Each number is 500 + 25 x the weight over its row's rms, rounded and kept within 0 to 999. Layers, rows and columns count from 0. Numbers have three digits each. The size before them is the row's rms in percent of the matrix's.

# layer 5 MLP down (transposed), 448x160, rms 0.0639, rows 29-58, columns 0-159
098:484512510500493517513520544491522498574497488492542507481498519476502518479509487488529519497485450515506571538538518495543485540487498495529481465515525473484516427493499518536512501465515504554503507496545504464500509509507487501480516481480494493500503517444499533459531522464483503516503495486489455524487487469481522520484538535540522472490515517489495502548503481482477468493462497534500513510467532497536515488489516494480469462487512516484502523519470443461441524496475484
099:517509513552495490503546524499493458516498487486508474502492516530477502473533503498526510541507494495479480465468464504526456497523490443547462508494474502496449458542530486522544482503484483525550503497493511506466521522491469524520493509489517498511514499460499492494482452503516495450501493475513511494494522537506494531501504477470536462505478489517504485429527503468507510478474528535516491458501481544506540476429469490518439490496500489531481471489528512501446475495496507
098:531500510524480467514459500498506502526500514497474482502502503501535493512501532518469519467485469487495493514485483490538448481489471484520497517445487509496515459516475485520493477526496466492534526513530473520497490511474536539495466510524538473467522492542475486511486497531495477461527541446514460463490462490493506535490460537496519492498532522493534436528538442499518473547477534466435515479521516528511544527505488513529514498490495460536514495539463510495502497519502500
099:519441520481517480502474531456511474527475501481482537528479488507525520542486520457487509503499505496522471521450512530456444493528522464502521485483520527477511499486503499533508530500531481528479507515481466490449544474474510514503500525488511467491436504534464492496537470493528495512491474465521502510511509510478511572518484507535522499496520501525462508505501512539469496522420514503526513484516532495513472523480521517448487493518501522552469505499468498495530495514499539
105:532520514491474517503463500498481499508469510494448495474505522462444567536515503465507502498496496490491492508499549520463491515473475462546495476490499434532482496477506477523458456549510481522523499488510525523521516516468474490510519504467489481491488489447457510523501485495469528489540540505490479478507519532507494491502491476512514524500484446516502524495529507493466502525438505496511502512535455537477553545527512533511472493482522504550513488478523502493500466541512475
105:512493464469511480466470478491519502506460462464506523507515513548514542523499493498471521485481490520537535485524514479471488471457520434489513465476571511529520474506504498522441492498501515503478519488490517473517515528513508498521545480524530517526482512522464481520464511498501534508506498469519526502533463533490527509463521505484457517511516524500536519458514511515536457549548522518508481486502508481517516483510483550490506476498539477533543478469500507520471449493505472
100:502499518471520507505511468554490521507475499515504496483507517476488512501542511456463528479493475517487488483511489501529485527515489497488534451515527490512500547517451507493485483509479466527479482481565497503462497538494513520463559506504534518464504458542501519474510479488507495485450508483513460489514480543507481539512540505476465498535522502450440503489555499490529503506538501533537502460488515505518475517480507526480525472500513457542491546464519534484489492497544491
102:501540498496493494522523490492515485498490489519484528531513540480512549500459490505493544495525433458526537491529489528479501542474502486534475454507485490458514484470492506494463498462468530523481446497482512510489497496493509472511536561534525536511490555501471482445516457492537501522517482473482496476479475508475488510506534488424532494499467480510479498506476484541524483530540550504525481489520509480468495506510498506521501484497519464521493488514480470459488516506499542
100:504529450496468470492459517479488503530513501537528481504475503515488508509491546470493498506469495505486521493484474481485513521492522495519568528479520497500540484449455506491558467496501472515520472455479542499511479477464518449503493537524480456495498451520443530554489491504498531490498481516458511503514529490457502495525491521510482473527500534500526467523495508499455465473465514500530472486528512523447486483524509508486438510521532518511509535487484485485529481508518483
101:520499456499490494474476522504490428522515505488526525496469521498485476516468472548500524524527502469499516480491499516482483534476515521498508520455553514481474499471509529515487512550480500503476533514510502481508539492489480523543507456494484510487466543507527479520520513522528499524543500518509473501421517498525492538473501507532532498514517495495506490504506480503517471456469513494523549539459535518505474525559520535530511527528517451521529490522532495468495477540528527
097:537484528567472485520481487489533489493538510496485526525520527517480479460510526457524502477519523469472498536476486492455499472525505562516469464526520456537486476498508533476513487516521527504458477518470512535498472500544501502468480462496524539492481490521530513484529509511494463521487517521469510491481544479493484480513493497476463472511456499503491499483534488508501554496475495480477546487523509468544527501495516463489494501458470483516504505490518576507473485452494507
102:474522464524492507503503501518446507468508489504472527513493463487481491525528476529457502485495514468514501530506494510486531512491516492485509506474475499487482477518478490468501471478502481557505489502473484496492546468508469483500518499461554505455487502502511507502485503492538489489497523562540538456517522497513486516447488530485570458490514512481477515478526464502540512506480502495490547514489496516489513465466501527495492485458487525558551487468525518436504541550536519
096:538519511502530510464503523442466541499530461495466500489499498461454510466502479509504509541514517497490527465483502463499494537497491484537494492514546506501498503471473518510510464494499546486477505506497483469497473488519523476450462483458484505512545484482552476524538470503457500480492556528513515472500488439503493531532526522448504482520519525491501494494457499484487546485533476466492499493512476555551505492510517504512486470503485457509496544502520484534495517458511521
101:513529502509484503495460519491525493511522510509519525477503485499528458480523489508534475535516508512514500511500471484498494466512549521491524544513547471494492458514529509445543491513466499473530446502507467500466516489499452509499492507488492482487571502488530522501496466495497510504485444453504482500514526528517496485543499469491494486470500469476482519422516473559534509501484501444515476480479457494496545454484531492509478522472512512550516515510514488540509527475501485
107:507463490527507503516521454518504503510469545493487488535492479461508498519483511509485513519530495531513469451515472494511492550538490504517513553491486527477491533496556528496485501514549454467476482513519456497493494527533516509501483502467439522505521542492499522514500521473494484496493512493481446538468515498523480498517538487516457510508533455473528473474481478542487448494488515546482566484525532510471463499469493498477490520495517469529480489506499511526535490511505551
098:472499493498496518510513494499491454478510482534489514496495500517456486525477500442456530502501504480549519481540529547479453516515492539490529496477541534506495511522532529474533478509489491520429484514459512475510503509466515461499519496489490500566481495455456471516470519479500503512478500486488497493506523502465495534476517511459485495514474482493465493532474522473503521464465489522502521496454545572511507488484474460513500513507528535445497449482500508523503487505513486
098:498519492468510512505530488491520481515510507509466475494477529484510471491501505483516489474475544504534492499552506460518526508532515512506479522499492511472525501458560504525489496510507519570466483504529463483525539499496471523538459469502554514507486520539535504501479508486457479542457490497460533534495483465487488507482517512524468496532474520545527469438517466459506482551512479475485502497452505489507465542490486475485475493497490522459512491490517477468493531452512481
098:491460508525471496500503507540498497494464530480525452527508521483495463480483520537453505498496502530497459451521481530475520505477508489554492524499457496503521496483538496478520523549477471505516516491511497528463513520486481507501494493544531487482467450504558538477508492550526492460517535513477520484515556465479527488530507512487458538528524515494501504513485491489482462472442518488521482463463474514503507511475485541525500483507496499539516545526473520524496511554516496
096:498491492516456533485468515551509474505515503487478508531496509519482507502523482469527516506551522484505495481493473499538468473530501491516512519510501507501464495511513485509510525500465450474533512471510491513479530478468533490509453493530531468527527546489509509487511491497486496475505479520530513529487515539556470545546488506491558489556481448486527521571538513470502509517503541498512534476491485480494505488436512522509506455490483519542529520551512462501502527497489480
101:475520530496510498490450508501494530470515503514520534486478517514528466465530509504430483455511535497476462508502478453485465465508484424472516504520515494498497517519501490508533488501534512499520489526559490514494500527502481471514536516498470490503454538523499479490470517488488492503519526504537415516514466464435527530506545503499484506533488491540507512498466505483527519469499484522452554506522488517485512482493533490511497515540528473502504549510511501512477501500489497
095:527501489512488490480502438481517462525500496503473481478534489462516524508452492478502466487500461511473486485497528525475493539485495521526510531512489493522501484546481550497468478501521542520496508541482529582529528504492479514503532490503477541530491487545497452489519504513511535534552516508532491469457480552511516515519539508465521511473506506483481476478467520470513491521464519484478439494456523535484530490515533499495467506499539502500500493546478502523531502511489489
098:500470500466503551435567502479511493471503472487522498494487510489487479485476533477499462538515488517487533490483507477490494544501518515496529538474540478493526520501527513514476457503525520491514522456481528485482477468524530524522504492502452500453495504530463457485516477477463559500487486502508513483485513507449495487526514490494470510470502474524464450535528510498461529503457474509526527511537518499493520515522505480509506478533504492423489495536483503552477502527519503
096:516534495501513442462460468523474519539524481479480508448497495504473523521513535484494515520530487488529478466479530540485532490575539516534474503501498472483517478529477485494493447530490473508441501518510503465513539496463488533530530516508518536515490549503506505497476516507488513478475476539495453490547471462471506525475484533482492486496500514427486528474514481494489498507453476483494496530507519526487498503499489495459524510482522489451475482499504525482493511473472507
096:458482467480483533512501512488508479500535501504496495518477508522497461489493472469474480480476508476524442525499529488497524496501532507507465517484460499484542538473501527539470500513511482455512458522497532500484494480503499464518506474522497491537469546475536546459510496484527486501523455499483552463502483449503457501539513510515494475504533480524457501497492511494483507497511457497518507510498527533527469486515469481537494514503480466436504510578503532558523525501507476
103:499490481539567493488459513470462522440503544512482502520459473513524517513521472489472475482470503535495494511502488504494491533538485518484507472495472464492501554486493486504502463497503475458509480459498534489487487486476499479472490509545459489517520506521507538520516500483465500480490482468512475535534500507519476498495506480536514426470526497482479485503522482459532540506478457514465522454506501443478486479460482539480492513477467484523490492522504513515557479498473535
096:468521487479460512532502496522475551525505479556501551463511473467561515470479496505508472460525435483561534484466504494517502473500498502486529495462530533491489477474532479521503487503481535478516536499470540493524515471500485518459540498499500462518527541516535494486455491468481526485514483513528472471516495531496487527494484491463493480494500499497482487516480475528501542515484511483521495483499497481497485496427511476525518515477495504486552497550467538498478492502520486
094:473509492495479484530542508503517510487507510466510471497525492541485549501559513464506543508492510507525451490507529526469476521531492516522517546507444510521509488479501493522446514502524494538489514508504500488446488541522499492523449490487512494539519448498477531482482488524497532537498495517531491467503477478483540479500496500526482540479484495478545483492490526484451480514524435469485504497488492508476525489478508506540500501524489517525500509456509476489492467537507411
098:558498500490494491498503485494507509458509482511502467515508463478452554530496497475511520517486474510459452509552466519520465510497489505502494520486526513515471455501484498490513527530485522490526500508476501529487506498500463517520507515506509465452464524491542450529488501445517437500449533529513504492469517508537485505477496473515480500529458495475463492549520488501520461483486483515509513529499494493493509510550521505429524490448501528511507498494474503484519487543520438
100:449511486506550531538500475479486499522496541477523468520520489502493550533502506524504493504510502524477510519516472476533493523465484500537527454509549425474498525446504511505531522530508482503515481522472474473513499493489513502478525494495484489544489491532482517567523488481471490487453521479489484462520564479503546485477509494481506524527565493531501500481506501465538490482476490527499518484497504473487501517480550515495505465534505547523506520489511512492530521525522463
104:486510532494502526482488540500552513516512503493498506497542526469449467505511509499501517535511527524511451523449513533520471452523541507444466517537492501520519523500469465512518479532511499504485521478510517441512507455509465516479513521496501503454482501505484540493498491528547488528513529511493537522525495485487461517468434519525532549527474456495491494506485463482514512506566495496493448483466521499515474498479457492531504470495518480499515510485536504515493480499507478
# layer 5 MLP gate, 448x160, rms 0.0644, rows 30-58, columns 0-159
100:519507496474460441498528504551523505503493547498526492467453514534475496495512491508518482487471458443532505544472496525507500509470511512451487495486482484517522469472521504484533520511502482501471507508541542511471496500479477549512504487492494501480486482488505496464507482461525526501461495492510440487428501513504518478479476506540485473488516466476515491515504500544467506521508513479499495501490531503474494490520449552519480466518479478507517566512517523455523507544506551
099:486491504504459563493520503490484463532478497503480448511536494491468500475508427509540481514507494511507530510486480454508530449450547512507500506476519478498526472541540464516521487499509521534506527549470540487477514507544540488482530476512500518477500514490465535478513504548471518540531499520479475553533529481486519514532516513486505520481483482501530523513514498494487507513480480489443532523506512490478474519480491541485466524485513525487481462484518486478446508488504498
105:518536496485572492531477511455516544506551479529479502485474510520527490484455501466525497523496561491512538510507534506500504505484499475486503466514493540461484463479471484502505456514487503490525462512453495547509501518456497527494480464499503449481520543541503494495532488462514491503527486533475485506480529478485497491500529526490533481527529519454506480490471531534467519511488501530499485525471502553532532522540491506506520519546517531521496494507542535522518530495488499
099:491476485474532511503487520501456513505535460491521551502488501499492507496474511495518535490466482499543529517480496517498472458502487472529525502521499456487508472451505524508532475496474497524517502445522481536484521557490548480458541461494491523512516479571478538528481508440500497520466484469524491484561515498493527535473508501504484512488475501514516488479517483537505492553513502465486516480485489522483494480492487545504510442488500444500498517470517450498526523492505506
111:471482502473477481436539490518526483478490508529487512497499479524499507501495491512507486568479477489485469506518456517452545469526550502481517486506478469506492523509499446482455512467525474491485498460487483506532529514529500510493475476466481473500500486434523495535549492502532476544515505483516460495496459513514502498472512547464541515499480525546422490491502450475487524472504492474507539487545529521494528500482477511495494488499515500472525502494490519504493488505527530
096:501507506503470527464460492472492510521518531503475481514510532552513540428488524527539547516520522516537512494513473479491500516538491501526508470497492436498508516507479513560467512491477456507534510469429519497507494491503456511530528537527511492528514430510487474501472513476508514551516480478499494504505512461506460475480449470519523484506528519479515482452485508477514477514468511543526505527524508509481491539496532487459528504504479504505522521490499509494529511509492518
097:510525454513507512480477532491485491494479488495514487500507558465486507471493514455489491515556501478501484476482489482554447511523456485494504501449530519499549546526533513509509479478456490512438519513517512498533473535493491456473514502502499506507500565483463463479456492476491522502498489490511476486500479440535503519487527503518473497471530535506472516497500505496461487504487525534471494517513525500471493508464526473510499547534497506508552533470518497554494460507523504
102:516516474464461490463514550512511521517465510498511479491508494517440505533461507507462509473528542462523479520513519481521497448519483487495475479455501521517507543498535488517493494476506514477490510511499498526501463491482474509483478488478456505472501486427495474476531465496519493508497462524517463522475527525509482560452447522505513491492514482496496549455504507508547495466499531526462474506510459497514480465519533494518472526518489503491556485492460473472514504527512519
112:543486466533516490519510483466479508473514537476494526512483474480498518552488474484494492469493517482524529509493507498458512511524543530498481527449478515485498497533454493501462494549533516519515501480545537491568440502493521483470484495505557518504502469509533458486474518450494490527448499496542508521534462543490507500490509511481496519451494504438507527470517505500509519514515491471464535497502549532522540464494519484516491514522490495490523491505519490480510480485522510
093:499505495490488476517490536527534495466572545509524448487473461506500478457499494521559505547486497461497472483518509521528492534527486476473510461520500477482510478522480506470486477477507502461458466511532507550524479487524523534468512515516501522515483530538481495468515497516484505522507527530498463508499526491532512528501486471514522433497506469518482529457477508485478547519520519515483480520489533532543484501491520521502529518457517545514503472471467513499549496486485513
089:484479515537507483534539508458491481503501477508553517510543498526491485490530497515537535487501504477512486525478529477476510524525548479533502480446488556496483503497508524541500478477501523482500512464489514543516522440502489485505490524507534460437516528497520461509496494526517493513463504508455507477561512483498518504466496547488495526472460474479499535479506506491500494498530463467496492508530521488478493489488511545559521461500497507478495484450493546544496505502537467
096:517462506544524486498548515493519508522497492487504513483452484500523476480495461503525518477475476509506514491491527503493542510451543487520483498530517503529514491518516504461516506498477541516473525511492457508488543424475474513488473450464509482511516421501531458523487505538490518479495478508515519480507546483535471506515489546482534520480491499469508494508485548459464520515509490505458502528543479503475478548500494478500423500548495477518490508495491495492479517507500494
102:517504517469465506482503496499517506520468469504507475449503508475483502514512474481473511528526554544511514483477516486500484530472503522503434509508535484511462489504469495505488494495516465508496455490556511446511529515534496508474497490494527489487551466518483474563525497500477524486524443463493487492494506483527492483489524517464525501448532497469481539501521504475469514485453488481495494472465461543492504508516499517466477465517532455470490469472537440516507490519523487
105:529524515515491479478518499459503546480482513502501506448481521527479458549495535494500482456492511513475500509508493471533517461487491493504532564525440527529517485503501467498511475518524467470497525510495476499442447479425483506506520512496481552465513514478522510514475493496504519469506483510556452501496490517450496504487498464485481487472480523498480480478499548498456501496510487504462532514504478520487482513509519481545530537501501476445537517521515525528513491500473498
096:504476533509511473460546529458489517513489452561527524487501472522455517547513522521529534483476486485515459549507515531476478522490510460477513460526513493506489489474543507482491522520511501461521515444513494449477525508478483508490522511496481540438495540459486487481520471488467481529495490458483501473476488516510491479496501527519444528529494465485508478492525516502503486517472533515545491484468497535537509510516500503509462496493498517524540453485483519467516469508520498
093:517536513477499483504481485483521492538495517500534544485544511480479512517504554515493501481492537489464478496487506453487445494528498534517457515499513463521505504511485528490492514497505497478545483515520490458470449525545498514508516474505509479510504537534507505505550498522480485508532536501474500475503517483573513539463493517500540498464478524481453496529493487501485518514491496555532516504516525518469520529482490432506448546549506486472480507506479474487524474537491521
100:539482529497500457486501496487501500502521516519480465492511471481474535487484513506507494540498494495503499527512531515480534521478488504469495472482483492533524514474464515502490493525492483465488558501523500494494482441542503541449476499515464529481513514505525527560519520484509532472458505486474489476492485484510508532496433547476449483473492493508470495494525517510468528489469547522516531504462466492496536471471479450497467450517478486469448527483538493491482481471503462
098:463467489504515551496490497520498483517523512483514541482498480503502517509487521507480528475498507467513509519498484479467486489479540515501503537492485470487517487527537510480523490491469499449500459500503429514451486483465489520522488520480467552512543501527478505528520476507555523482541467556549531449499515500503475500515508544482468510519476537498514465558516477497507523515504476500535483512503518484520509524430504479501470489558526526513486486517494476498515521534467472
090:481512484537506469470467498511502521490535479458471498489545489516514483521564498492535514545492489496518533485517503452538482526513506487493497457516512480467477517480486497510508522493489493504488446475468525485485474471478525502492491505517486497508549469477507462534508465480535492524444526454511493503468477544485525478500485536460521536484474504492470538485488523539520555520518502511479459507540510476497483561484462518498483541466509470487499452488498484509480506485461467
096:511478509495493475485535481456538495495491486506479523464515472519447509511488552448485479506499452497574518535494477536528547475536485506511505466510473478495515453467450509443493491528514520520513537505491515508494505486480496489489524499521500511485511479518524520514513522477464493532473505493504510527516519508478528443530515503539518510519490523468523501469482480519519514504555556526489506500496499478509481526495513492522517561533516498462508559511506503549525533492535493
098:536510495505501541469494502425479498496493507503549462481480535538510491481485500486494419451506522485506513478502514468504474490496508507499509532538455491517544484478504508503497482445478513477521527503480447467500486492502449517518501509510515454516493526508514501500509492506520562473511457476494483481495512516521490486555480532482482521476512493536515542518520492510522480528491479521531447551531520516528483494487437525504494516496510479476521473546489506528501464491515505
094:494497493508530522480494503498562499534501484481531499486470504549479532496487505484522457510506503464476527476441517500540528436484519474523460513537506498498487511544507478511484519486511486492527509486504451485478524506523521513479497518469430487534520502523483499492498496511472540472463526507439485520505488493545513539536553521493491457462508495525500496510492480502513478581492518520498526486477515527511495496474495521483514490484452499526503521509460480519509483504550456
107:508481478516437481446525474509505513523472501506498480525506511518559495507468470475506504535496478484511487522514500489479539487485483480516486501548535491502543476482492486500474474540515540512475466489468484519468468496505506466491534536477500500483525535470460491513497526510520548522513520497522510514528508478478504521512483496554533485506500515513446471481479510519509551496538501488487468474460549518495491517486547460523530506462525499452467504524520534515522534512558534
110:479511538511494440494532534514485500481483489509519508493500482478519540479496498512496520504501519484507544510488519540463519515499457504477506482520542497491470485510475506479505514467527496492512531454498460497512443512495526470507452499456518519454484518504509505513466453510500523465487506557490486522558499506478485529508496481498514515529537535453419525486501503455469515492493485483506469517476461516477528534513518454511483492527512487508509475479526467514525491534498570
097:518490461512477539476493505429488506515461503466497516526475477485526530517475479456508477506497479499482520480531481510518531495533532496526517480509468459510532492512466490503485507518461507496486493463543444523507487501523470493431506499492498493501511458488486521507493495541570489509508482509482500484563483511483512504478504497497481486531481492556493473500477514478534521534515448513476480525526497495504475527529477508500501479550503537495504445535498458518496480509428506
092:549526524544507473517491489538507535482519537490487499493513458504478503494511487459550523467491466540437536463509498531522495483502473493506488496570505506475518487509518485505517492509550466509496419463508518514449504544491511502492509502527492501508510503511463514511497473480517492473524472497501508475542529491522498544486503510484486493524490533538485515511472524481484483514501486491408493497524503479468529502515504477487495484511538522488479527500461468490532455460498495
104:533531446478472485524474540524528496509548508491489529485519495489508489481530534473497484513517492482518498510491473494508485445487504489539494512469484480512523544525466508491563475513522485524466469521509514504534494462507503464472476499518455482481517502525484466501473502511477535512471497510537491519526500498506514523468453495497506531498498541527483541473521521516498514471544528456502515477510484476524539459495551547508500519509497483463506461461498494539564527490528548
104:476495463557489497440521511481512525462579514483523516505515493492490481514454505487493460500516491470541528506490479494495452503497474452514498514463490505492466468469510527489507464514476510537486497449516488534505511507491483470498515544518517518500513492519470488483520551521523509496489515523529499537496495491514462537479481505512506519453483522452525527481542437496499503522549494522509501499495470527459512500495475534470480498531526511506479488531493494543486476512513564
105:489495464479554488515520519526495488473479497461474504461483531465486488500487481511473494518491438580546514535489476519485472501466507504509525479470507503512514491475466509525507478481444513483490531488560501533505518527478498502527495488466531515514513481517542496539426495486486498535464499512528507549525527488507514463531477491474527519518519527522514509497522521490544529502523499509496533480483459476474515478466497478475503499496472471503446520511517479509456522487528482
# layer 5 MLP up, 448x160, rms 0.0642, rows 30-58, columns 0-159
099:508529486475519534489463529465507510507494484476543506491440466458480504535471461496492510487523535511502518464478465518473470501498545480506497548504520531527477547503498484503472519499508530521498512541491488489464438491501520517513492479505529480502489469566480471508515513495542474489529532507468517465548510491546465499478464534466472475483500463460489494493500482484467491513507447488485487523511447494491498481499512468487477547486465476529508504503514481451490478471493497
099:510534493472514475453501503511494512505509465489526482495494480507519503479525477465514472507496479495448507538503497499518502516495494516460508487529504544496522528467516476498534519552544520494482453505498502514486510467506482531572548522499467492506488501442481501444531467507567468523491511500498512497504465489491506513482500471509478430518507485515505514497507454486465459521523553507520493561456469500510488523515518502516493484534432509505513508541507501481487489507465510
096:524465504525494469508489493511431450500516523479495496517522484511555489562480446467533530505515464484501516443486476534492519500488487516497476507521488526518509500495509498508461469532514484496521520457504471472488511502505474487459495459534495576480505521511501552492466527464494535567496493482515475484497466538501524486501524460500461497483473482508477537506447493488489566487490500481478496522490508491481471497504518517485469504500477502525483528491521513462481485475508492
105:500490460502520469523482514518548482512483528505453535496497434506492500492529522565469514506469511477511448485528520494502482476487464469523489519522492509548477550494477520487502491467484508514486498493473519533481468477498481476511495496501513471475479483514532498487499502497461522492541514502479481509535450526526526506496477489537457514496486471494508519461458453507459553498515476513498498522490499556483420477498466524471502491501468472488476482525500534530503507525496537
109:446497523557501477531527477512530496460533523469499505491500554476528494525535494494450506486499504466495493513499524507494502501480449496512473482510465502510512497517455483488480486494521518480473461481453540474448502557507527515557507487524493488504513489454504511508468480520508510487496504546493547546524481559535542503507483479482470534513471497491479466508511523482518534503508527507487486506507537459520428531507493485507500532503501478482507509530529530513501497525538519
103:521526500536530541496516474483447527442515521511536534520474507528541524529494537501488464499510516498500502493514478459462505471494492507481493537493519503560484524558503506476564503456480522538519496515491521526520529505507516463509469435482506528481530513524508479506478468501489475504503454496526504532512533487498529477489505511480480534502544509487536462547520511529463477484462476491485483507503472526512484487517493501511477522499521509499483514467479536471501553491461526
107:480463480508491499477475492506480522510457475496469473490497530480525537529478515445473516515502516503471507473458494491495532462478502489470466518502505522529494499470478465459537461465498521515482488480515491522497530501507480485536547475465528499498457529500473499487510514502515499439519502491517522503458514449495505521462527510511455485525542514552534478523483486531482452494505523462520514484506552539520542459518492533477462471485508496504455478509495530528492451502501511
104:518491477531504525506456471509469540474500515483491502490476491475465493510511550506516513484498487507500477509475545529488522494484530491534510490490484487517452480539477483453490500537528453513456458527522496448481463512503480504468511528491526491493524484498499488569511483486518517488524507506485538496523489476461519507535561492479515523491496518496527494537459486473518513486514448475492524539476532509507461495424483468499482491489481480533562469501549522504509486497517500
104:526483528504540539521487515464517506512511513503530453517493467512487509513518505514497524507433499520493507468517489505468515457471487470511454475490516507519516471532488540486550508514485489493513486521532510459535498502512474484489502495475506496496534450472538503541508523496488487520508546519544479486488512504507479488456521472490490502499526494475521518489456516548488508479489497490488558529500556541488499551493459553550498540492487489559461507493544465505509484465512501
101:463573480464524518476485495480502522541460476469475497497495495534545506501487467485455527501475495472498493515499489507449501510515501502486476465457492483530531460473510491513475504523476527470502499478547471469511530498496502503483497526479526537517473511486504493577520481517517469516523484492507514541511475526525490464492538477512499527523489475464521532489469524495497496486524524503520521460512470440475498530476472514492539504487502448477464477527490460466474484459484474
098:504477473439484500491502440525511504534488490503508506486516494520502492509496529514514513507472469507511460518529507495513499485505481445521519517497534528512514531543522515527513518481525457430505467504502481475496575506517493444491515538491472486538459472456504514508523496488458466503496515502501494514498521537499511531430511475507514510551475493505469470495518411516499521478499504539464493486502457511545492504491500466491485530481504465529498482509500477520483498499506505
094:467489496505413513491494484507446486472513499453493521491555475500489543482518495492515487470526518523501509545492458495473540489544507522486505500528540457511508508459505521487510484530543540494506474502531497466485536503472478470465474494507474446540497518535486498501470477486514476533492482501531497504518497513525516466486483495528487486556477476519458502486499509487541487546524477487503514510477488504488508502531464488539531466501521495509522475478546466500546463510515529
100:439517520524502532476509517506502507497500512545500521499504440529498528467489485504480520464481470515512494521550509487504522526496534531482526507494548538465522494540490523486484439486488476503505458512511484507489477504532435482451495537483506475500514491497515488507496517495533499521492491534521501499503506531520471492528447493501513508506485428497512540477452498556529498518498513506491458461520508485530443491450478499521502530502526526489490518508473472506502496475458551
100:439483473503496474434509475520528486497510533516542503528505491491486499490526512496485495454489534515498492475541507478491564457519513493454490493499516519486482525552504508521469504507551514549510469490531503492525480527545506519500547503485525510475532488495507537532501486481496475507493514487540471505480498496487499491459502471528458532533488493526462513425533499484525467527510492519473475490507491553532500542496484506518530525500518532464493512531533466494512531495517529
104:459505529450526501489498507521514513489499491463467532558532490518506483474463500497492537494454526508506492493499462484465481498489489438514496503492521530522485515492515516481489517469484495482500483490469489503506493562526481503541527492545475506580471505513547492479483449471512509526498508483470501479525466527442500484491498522461457510521519516517531497497552462479483502495532500504531490510538502506512500490471473502502496481486487474459525454502546457554491493536497496
095:488505523512496526502469534545496517476509502502451475514515466504489506479489497504538520525507466494524485485504454533500467514528457520561509493496509510520519535507470476493485521472467441497523531479463506501526507547497492458478479532493511554485491487512481490535478509459469531482486489496450538516458468538513497532472519446515497497528490488482485520496502470499454550490499565489490487489456495516467525521525501508509510486444489486484524511490462495506499526480476448
104:536482495469480492501514521514492542519499522478506516544522482469502491582463504480545508514510471484480506506555522450513509514464473503511527531446496528497504500520495501492509476551499519511514497511535530512513558486504503482457507466459515503466515493490512482527503500502511523475541499487510483482469514541491504493551498523471488530462457495523520516513496472462505518522502436502530485504542503483497522512434528484506533504520485530529466514472518520484469533473524469
099:540510531431501507476462458447491488508479476507507528488477499501459488520473478486489509529512513516496496504490483536481480511493522532549485491491463516511518497483492517492496414516488495483507521457516440542467509491462512520461517508498505461529498502499497475502488517485493493446545509517473553493533511462492507523487505492470540527452503519524539519531495492554515526477548501517513495516519496479519478489501497479541523524487491482469486451489484503521510493474450475
097:497476523549463508483513501488466518526542504532510523501504492488453465519476494472496472510529500497480510482553501492509517464522452489461523501467525495479547530477479495509530490476474500480494506480491533556441483510512451512480473466487462479503475512520490528490498496487465496475463521488512481494498468461520502511560482487511507474518526513507515552503488490544489502524500505551510503503452470474460486520503513503447499512457469542480456497451460481517490496473501525
095:499472508486483500489494477504491542493498481493485500475476485517508480539490518490469531494454537498549551505454489481474540466537504508529490521487507531509496543486531490542508469540493459490526501467508520509475528534545491480522496474476473432483525517436468477488496506495480496478534561530480502493479506486548486505499490500507522533525537493542491543486522509522516489475492492508512535523497444524484544470494489541473492504514491477490491494520514518478474485534551532
099:481505486494504546481505527529576495504477540485509500499539492505519482529498521503463482479498514491497448481512468494465511485520557490468511508495503479511507523527472521480462455494452495474493489534482521485508520511531504516530492502489512522521502485507465523479453505521499473546485502512520448507490479483493463483506457472505482526491482492503465469492470526476487503487475496499568476467519508540524495476497486513495559485465510490534475500507434541498462523518540558
094:455499525539525499481510464491506479489545476526495506535469495485498461464551491507487491530452482476464504502529503501508555498550504514521463520498504508508509489487503497486501530477511516488481509472484521438477480442519511564541475508519478498506455511477510526489453518453487496540479477510509505480524500517490469455550524521519498478531448510482520528443494496527508504521494495526472519519476522499512525504517467496458483497510522440522507510515503519538463486485481502
098:541500448524521488466508479513468480528506506466475492495488475524547514562478460484474514506517517489493523558483463496505484491508521528512487504511504479538564494462473487490496492495489505525477512511506498506466469477495465500513502513460488500487518462491512520520496465537502441476450455474544508528456514512476526507489487486538506491509520529522539483523504501475521479504441507503511501459505490427469512519510504525486528470500486464520462502468499483445504503501542490
109:511475458432489534527557525510524501545486497511493504534507551450462512500508496521497467528542492508502474499528457529486480502507485474513536476505474477481502468545518488518491492481471492506487528536550463463502478502492501496450495497497510512530474521493526482528544498496522442514541556509489504496493507504487509503502481511497538523476511537453549466489508510528472477552511489479502540457512474530494471484520500519505514545501500475496503505512495499548474503518518532
100:522490523518500495504482480507527505478499500507496538517465488547447492494513501516515487536419484475520542537459509461521501540495529513496494513494500460496509461487494505509493487501510497517514524528493514434512512536500470474515524497490520492551485481484560483522524462487439490528507473520503518527540503504476502444489529502464491490493482481476496566503476524522511496494500520504512490457516511489509515483494473504511534508418517492473541552510510509465488518475519478
104:470542471479510494488496512515500496473517486449496485492528542488499511493505467498537502475471518497494465515506502525469525526525565497478505520586509499509462553480469524552467515494501494448504490457498495527475523504505455508478471546536519517513476536461525494495518497493503507551487490507457464485488478494504497492524489506484528503510504459504512480472494509478505507529484508520583481506497467534508508493476527477483534542488504505500478515526519534534487505548542497
099:463475498494513528528506500479485489479544525505463448491475495526503513476498467515514535505521528481557516519472517535494545501508492515484444487538508499520493499481488536548459526496516510481474496494498538497472471511529513481500497511506518475489519488478560539498492524498546503496467484506461504529484481498549484511468478517492487518545513503493434550510510498479503501491492491515528529531502432492492500527435502544495524497497462496511469521541473491482559479495504475
101:501518542486522512496465479524510540506485512482503471500458484530509496493452531464501506502481525542490466464477500515473502544541502486483477463505513477505495490458546531526480548524499500481503466498536517522526487509532495446513469496537519464541525503500493463503535476503540473410506478474519508479495496496498505498484504462515500510514535474522469484497538456456522496530480485489510507542483526513508478523482480477493508530525501535487482506518426498475529470491515507
097:490505497521502486501461496527499482499501494485516487538547527523535515505495488503471546488523453450503471487513503480484471470511526464512521508478508501517484510475518519500500482503496497528517540492506476482501465512477514529532463529489524443545478493464472469495485503488507473438480473502502533467525561477517524505510475522481528487506458490551496491493443495507504504482530479492459481550542491537456485532498529488512446501535519484543525518495527479501482494468529445